Weights of a small transformer language model: vocabulary 8192.
Each number is 128 + 32 x the weight over its row's rms, rounded and kept within 0 to 255. Layers, rows and columns count from 0. Numbers have three digits each. The size before them is the row's rms in percent of the matrix's.

# layer 8 MLP up, 1216x448, rms 0.135, rows 91-128, columns 0-55
046:093160137168172143094128169119150132106175149160135053158103080170150132126164078072171140117088134060173150103072146119101145191092044122151144168120133099104159117063
072:126161073080126100148140167221051086150093155082129115087127142099183140091137167126137207072143130131182155122157101168163139086110104106103113119101191077139118141109
048:130150117074098175141157169162077181135119114087124144151150119113148113132085112069126136127136091168046090111128118122155160132140163129137088143122121140119113114129
117:122171131200130116138107127156070182193193081158122118163128102095154176102171138163040144119175115104075075100101175030162147121131140123109135102149087091168170113143
117:132142148151115114137165123086125119117072161152157140118123158127107115117132148119151133071128118192102163053119108114159126129118132138138103130077134144160156138122
110:155113132133119091106107121101160096148144225085121135108155126124129108127095143140183098140112111135157129069105161175134153165123169162142136073142136090165135118141
056:141081119201144159170122113120147174170147131123159118141144077136102089128117075134151126179168121125103068114177148127108086126149091106155116153094156182127188122172
127:101179103164152136164156143123130149124172141119054116158157107078132124146189199156068116114146112151122146147146125108136095060098135148095125067136161089145133101134
096:058152110101228143170130208094068083133124129107198095161128099090151106130133086169127123068104166072146135121119130128123080122125123128131096142027113181113123094138
140:153178101085136134149201139165094161162164149123095092128124124143152108117167130140074113133087146166114169145152096090121162139146118186144151135119138166106145085120
091:143101142124137156132095069125138124135106112104109176090135152086219055157092117100119125155106104116097122108145133103141111104175147106134100121113127128148107131156
089:219086162173150128122131096095081207223152124087171165103176068120130152113111126107093122123136122116140092167178127158110116126136154153094130113118118121158118075134
111:144160083128136150137166104112141158125108118088139161106142157172136169142090165125088123104102102065117085098118078073117087121156090132102088100119114119162186128093
115:146138130126159140107128136145067126139130101108123127121177149101137127161148080086093105130146120168089107118113131136082120067115101138102166134144163109176149136124
098:132126151167130173151115163121064106129071117090162097091065214088207084098116086136132129168114113096103074091094144108142096130172073133110145152135103069092118099152
041:124128107096118131032151107107107112162155136126158134117159080128101174160165153153158142162141206172132124179156071142147160122173182112120153136171183076142115148140
111:119159111140159168191132084057111180116136143128143124140110148103112148100152105202106151125103150163067098125183126125134060145064125144122096125063121108072122118109
115:174103134134237140123144120112129146056110115153122077134178137121145172165198156096168094137126118154120112125108168150106155137133145157097130159189083162118125105065
104:142131185151181134131196132139108106093154102114120140160137188052094157142132096125140146124133132102132167195071137153141128150112146114105155163098167128114116112151
110:155088155121124126130120121140108119116131080160054113160080191107113113143119157066120138153152134111114077113180130139147104103111114100127121195086119142060166142113
106:103074113129095162095112099164153141082090143106134117166142120091133127171142113137077172183164088118083180136127110138098081093155046127156126155124172144107142108108
140:143153094117173144119115143106111120142094131123104103105095147184145075125124140133116206116108143142119130141150176091077137150169104157111052103095122098100189116095
111:099129153133094143150171056145103101108095141099113120088200108134098112103140114113138169177106118140120130168094087204157116107130127174091172126132186156088135116162
086:128132160078113110116137133138139106132141079111182136094150082147069167125120179125096121156085132175172141072150172115150141175152094101181136162123115155102115152147
121:157103116143165091161121139075094141106125134131058167138126103124159122195091118140124179129114095040127119171147096088141116132117134071136141121128163076066155080184
070:126112158170209107105055170190092120143101130116142129088127178179076096115114234118151170155122123123114112102122107160159145123101118113088104153123095192103112099214
095:146119163086129122121101117109125189139125151109072111069123135139133108117150096153129151093196144139139142188152181133075170122166084073145065114097134102168147121176
088:133136167074118147121079114112148154138110141147071127106124117145099114126119155133115128138116156139135099105118102129084169111183150120143092090194140159112124116147
105:155126100113153126101114136078116116136169116141144128123073133105121185085195124126135173131170109144117151108041189110104107131129142145067151175101052096121121140153
094:151174123167119135151163126193128093154151137138129097136122088065109123121098124127101118098079117168118154217130150139170139169086162119136147105176112104172155142167
089:098100149061142136107108197128132035107103167119120172175132124137045080182144192156143134158114148117151140056122135076106158123195132161078109141180132158133145071087
099:082173107143085158083085101095153100110115120130118143118034180152134110127196181180098140092131150087154089124132185121112064071116143108178138119138108086081066107162
093:155168087106127146117099121098186124100110142142111089107214114106096141124140109114157109156089121117160157135151135090150117070134124118094132080138129162107144136118
052:139135117099197141042188161123126123167080146118134104126125123159082181070104075067146099142095096111077081145135160207112113110132138096141174142078184137147163140108
048:088123106126176148136147071149141175166142124090138103084117106077169067140079122079152099180175152119121162068143139153104113108156119074070090115101127055172155149110
080:134143163111115164064153172133135118117147140115125140132154136165153154138127160124123094160172116171079128124163137128160136186101076216195103203199102096138120118114
102:162089156176104055199147117135182133118145167076084105134089084135147152146111055159103153156093131150126148171114160132089159196116154113103166179151158155112154130127
108:167168099124129188080091146162049110143168161139176157138139042130063107147108135049183145177151098111146095109117202159159117136148129116170109159179085189135176137121
# layer 8 MLP down (transposed), 1216x448, rms 0.0783, rows 91-128, columns 0-55
049:108127119143140118114000069131130115180179110123170086166146070182135108096112088078073125165147122086146113146118135104118168141128200124101073063098103182163113095197
084:139177100102109087122164182140091111122068099096121146135156105071117187108150090159127158141124157117143110174098087144156124102098110162079116137116207157170173134179
047:124134120087089141150095084136138156134134118118126123178148184156182083196115086151177126160175162156116099132130104121096147142133140145144105120115138100139157057155
112:148147084183131133122086088146100136156094118178083126141072063139167205136091126142105172086151074099126100098111153095121143158147133170148168184159086129141087121137
113:108128080181075098131136114126167150181153096121121182153168169132163158094139183110144149035121163166145135156139090090157135117117104168153040136113174050141123138090
105:138156125159121055144179092114119128121160132088124100061135171132101130147138022136103123140104126179090160122139145153102140119109172114185085121158128129131123179066
056:123114103149174133164086159130121156136128148100095180158072142106121119173115061167053112142119141103114109091129086085182093163134110159146209101189129157138135083129
120:060105083150128063134107141127162127082065093154123148153151042146204143159133176136126148146115101151081149155096144140137104096170096142116140105135092111123170124134
090:144152104114137121125177111131135073135134150127133134117082130137090117071119111125128133123160056122125140092105147116198133098087097144120132104079095125116136146117
137:083103152121145135177125120168097156188176069114110136155095154136134076083075078123104150116109111107133152158127184121088155111118117152150174111137111090107146118107
096:164126131103130134110123089154146100169188105143120167074110091081107110168151134136121087183058129118146134137099119124177116158143153077147043109119099176099067157133
094:139107144196144155080103101156126111122124125135135170179096112110124120141119154100111156088122093131136095136181144129127139104110140090155147122077140034165145088082
112:153108153154126111122183143144106153122126126109147124102124075146091127131155146127170140152115122090151156119070164138172134065190066095124153215073103122184080166160
112:086140128113090090141196186152139120117096165139063133140115111197140113123153135125143096128146142118127060101113083186148124155125109096107132118138136175123141114156
091:179164103061200059212088157107130135139089137106164153122100140117123123126145087169119089088096163093155114099113118155116135104129121203129119160140103149156184156078
041:153133113179134112136173121103135165122142118101165138104115040083100133126164157148109128129191164166133121135110060133143103175160095122136110114127103061090131112131
122:107128159129150132130117108128147139129160143128203109165096098131112159080116074188085097139085083131129117131112141112107071165053166129115151136146143146131123095128
109:166098191131135150169154152120167193082104126181106132149099068143133049165174116140109105091119102166120170089129166118137155114185179083136150149167106136107152105102
098:149109153144093106087093188140112159147138165128147192082135149084114138152116104149104094153145195162177108165087160130097104154119076124121137146164208127144097098075
110:150086133113162149153068168174147124114153126161090165184096166128100166121086110094126168180113160118104117137169131176051133200153115105133132152126051143109123133107
108:125140138140085080142115086129131118138120147114166106124102100130122136096063114117119146126074140106134156151109155163114161108154067121088111135103143159141104124101
127:117095172125138108080143163158170136157059119175150119125107090151167096155154116109123147099081127143150118138099150149179116172082128111073125127131151083095147125188
121:088109138162170121090186126124124149089112099086166072110156098114131099141111140119116077160079135115121151098135133168148110194114179136088112070140142169163099176181
096:110110078145188084115133127129123147109130097104073151103120129163202137178081092106137168124118123089082154163153121103172132158102138089082097192173188109159115083120
115:150153105143147183119110162167116151163067133092135150138119131122067126135116138139126152119131112091114147144118138132150105150162130123122136118071079107123106106118
067:104126107160179140194144170076106155134085129083113104155146118125128155089108162077145088148193110097103157120113115114131152132154161119080107152096177090169123127170
096:120134119133145117091135158126167114104113129080170162092139151142142139130085193070156043136158132128130128106104163098177109153150088115132095133163130083091130114107
099:132154172102165116154125120157141119137101188157116173081114141144069116146185138112107090161130062080162116137168092107123206124137065142092128103122110163109102155151
108:171164112150150116157187147117046102122115148119110159099088168132180132081158093118124161084127150117109124139151131124127131173109150130109152118106132135149158100101
098:079090109149120074160121161108137066162111105165138125154109102077163147136130111108104129113075148116111148185111150158145146163123135121171158149139087119119104138132
103:148092104141116137164132150129111123108137131130121072205131115127132061116090138069151093075108150166125164090092106113140170147137044166101086197091139167124064134126
100:113150108124124186106133109095087110106172193124119133126076129133159154152180137171098114139103155090071109123143081096131154123095138125114106121169091174098139113129
094:148148131122076087093182148112176131147082081148137080130121166152065141131104179087144155151059105094167128154146165197160120151152150118126148071138108132102081112095
056:108175179118193144170145167189128138099137150143090164080118135127063152120146133093123136147083120094118101157145160111156133138194111151091193151078086182166155168159
052:121192119179140142119120063179135130162166165139151101107097174151108169127133131138089146142132119152093134179084065119123118131096192124123099128079080167143106171142
079:113094169122096127092112098156115129162115151147143112115062154132156144158064134160151141143114066118117137137099101168173107112107152148118159130102122158107125076145
107:112103170138109112135062143088100085177074052115153184104124112134185168116104140042149202137119147077148112182173208074145156158125161125121125223131126100149132102131
096:182099086146166153127105101157115139153133108180106132121091074125133123135152164069064157126070158122109135165174125108174093176152164098186147116077144126099141210122
# layer 8 MLP gate, 1216x448, rms 0.139, rows 92-129, columns 0-55
069:104142093085105106124168159207044066168086178093137124067114097126164144123113159166132185109141125151170141161135094143154173120135099117127113104082198082135118153076
053:107180120018119211139133195159095143095073139092107129124106122050062076101121115124125106119100086192102091121134141155176208141149170124140142142152113173101101107096
115:141160098163146171138142149146103184170247098159099109147130134106109169074156198091038172125154145090062083122155138112175172122149135085051172137107124115154179102109
115:155077166176062125111086049108093128151113126158133159131193143126101109123116095170137169133113084068088145093152139150103165130124152102132095111107174112142098170184
106:087114152088115098107116089112158086101131179112130153114158090098140158167088090168163136142101090107136129112142157148124143171071145106129120117098130123078132162089
055:089136132085083149125160180133087116157120156080182155141168078107106146154152160131155168123098139084163150138109194144136106139126171174088190149138105116114103116141
126:093135170174143082066149165110109152129160186155075114137129143152128174120157151129092145122133136163140160134133092105152144158132162119082136103124085117087145082090
089:183166146164119151115114102118159140090129120123109136146167164127161123177102117101144133113172110138119111094132127208093131108104064120107105103198148099136197145186
144:162163149140082112125154180103104147155144134128086127150136175148158095138169137154152162113066108128130189094135162031146077159129100084090089164079125192113132142091
086:160119132112110170127106159132123119124155142108074115165141144157066147107156138157129089094110141143180153165111108170113149142113145125123098154167141144112141183125
092:056142105088163194091167110169121114040111173136086136165111169164108136146154183112083141053132125129126124117094145125121121106129084148151082118133128116165133124052
118:102158156142129110105150137159171173136137162176168171073184141172144119129152196160159097161125122093145169111097098115175127147151072098095156109112018151112212099094
129:166157128130201132169189174124156135123119148148163101168150061112064152085100122143097162053121171112157152148134143122108167172177109095138109134113123079109127117172
093:098116127161057187121150136091103080128104128148151061146097143136132178085124118122173140127089134109124113116169131138069116146143175130134173140107097106121116040103
043:090108091147124095089152148171152059135143151106193150119146051100143112173161111151141154189155138144132127160124108171132137125137150069087118156147172134158106177118
106:075110133112083090103188169152114128132156143128141168137108120118172129152077075140132121103095090124127129089150131160132101138140153117112147139186090166139146128171
110:078161091127165095153092061122109129202174094139119085126196150092178151108119123110123160106157113138138122134158122105081089093159161192149137100132133143106189084124
108:109162150154097088105110102107145122123148125118191099108091186129147070104114138133041109079119146169157121128137085146138124141121142103063170124125228142118130078112
114:142110126100125099126152170103143154160209162134147159146077114164113151110127060155094157078156168126103154137122137142107068121146102092123162089119117133143112124119
109:121173134100099064118135121199115102161128107161142222138103117143143118177136093131165092103092144138164098146057179136141196110158142114120136143132148103148142201137
138:127094065104137136092115159138118116101086105144098134111190099147155113122211090133103189141121087127189137146142153149144168171103087078115091141143152069130182073143
114:088128157106110164118088099124135120153123140139137124130084141121096103179149174132130073057091124141163157085148110094158167092084141092131164158131119144124092085119
087:141078151096141118130089103123127034151083111075132186116131094125100169136104155129124171160117166194152122127158121075082161160175080094118140188166103170118120140174
125:135106164170166131093115096087151144151181124142135164121126089069167079102137168105109068145168106143082134148111171117167068154160072151072131152153157106124135159136
069:158043169178116145131151170106147162112154151145092162137082169097139162110096072122101164189181149123140151089161101088104115159175038158098128133112127121128117146185
093:090165088099156078151108104121084114130167159161127123158135127132087126094155131096174108142151120113085165127134100154192100101142124099149103165148137168123149166082
086:141158123095120153144097157125196123127139098139114068137114160103130145177108177173126115131119140138132154163144168153099134080165122123135098102121087184093081168132
101:104111106126114147149127145040110110143145101132119086147048116118116178158114205108113169153192111143109130100098194137149121153133152166082115092075053114142118134119
103:141117155086122102174147141086097112192093178172180150081179148154119104160160152115122211143162076149177163102127177071104114083163115080174119131116122144083093157036
094:064102151040152113084097144119129064092145124158143179136136165109092116153129210156139105119089173109139157066138142108052135114158144125108092159157085154154163043172
094:127183154126090157075133143133128113101095133092077115176093170145095131118140193127054150142188183130169099118131166111085113095115180111170138136101158104131071053150
104:122101187124060111102178126121140165159080045093152132109082127173140083184167127134149183097094113120183115114112153112165121181116108153152121079121155146084169137076
056:127141209113144176150113100151186051123133123124069157053113075111155070121134153158149117161084095128188179167138112105161093165174094133127143114093089159152127172196
049:159093154068120099115170172150122047114124110172091157183115167121111140103153133159142167093067090121128134142085163173139131155099111139186148149129179150120126090121
082:088163113139122102098112135131116140205116128135111092153104108104150095105086110038117095136141117119123129089125099042181106156110133147123103108161145116164106114151
103:087161183103126170131126091138048132130128095137187164125140171147089092105111211077108087097188112147160108123102122091174103140121099145142119145116121085171126106123
101:162143127152117176123117131133154182123104090134111124071089152178136106132134130067138124146116125102125186128107209149133177138190096159184150105099095163153152112140
134:191141142130131124202103101172151122145121080189163140090125122221135140150204133144163204112084118132084091104108105126099121104103084142162182128155106115096119158142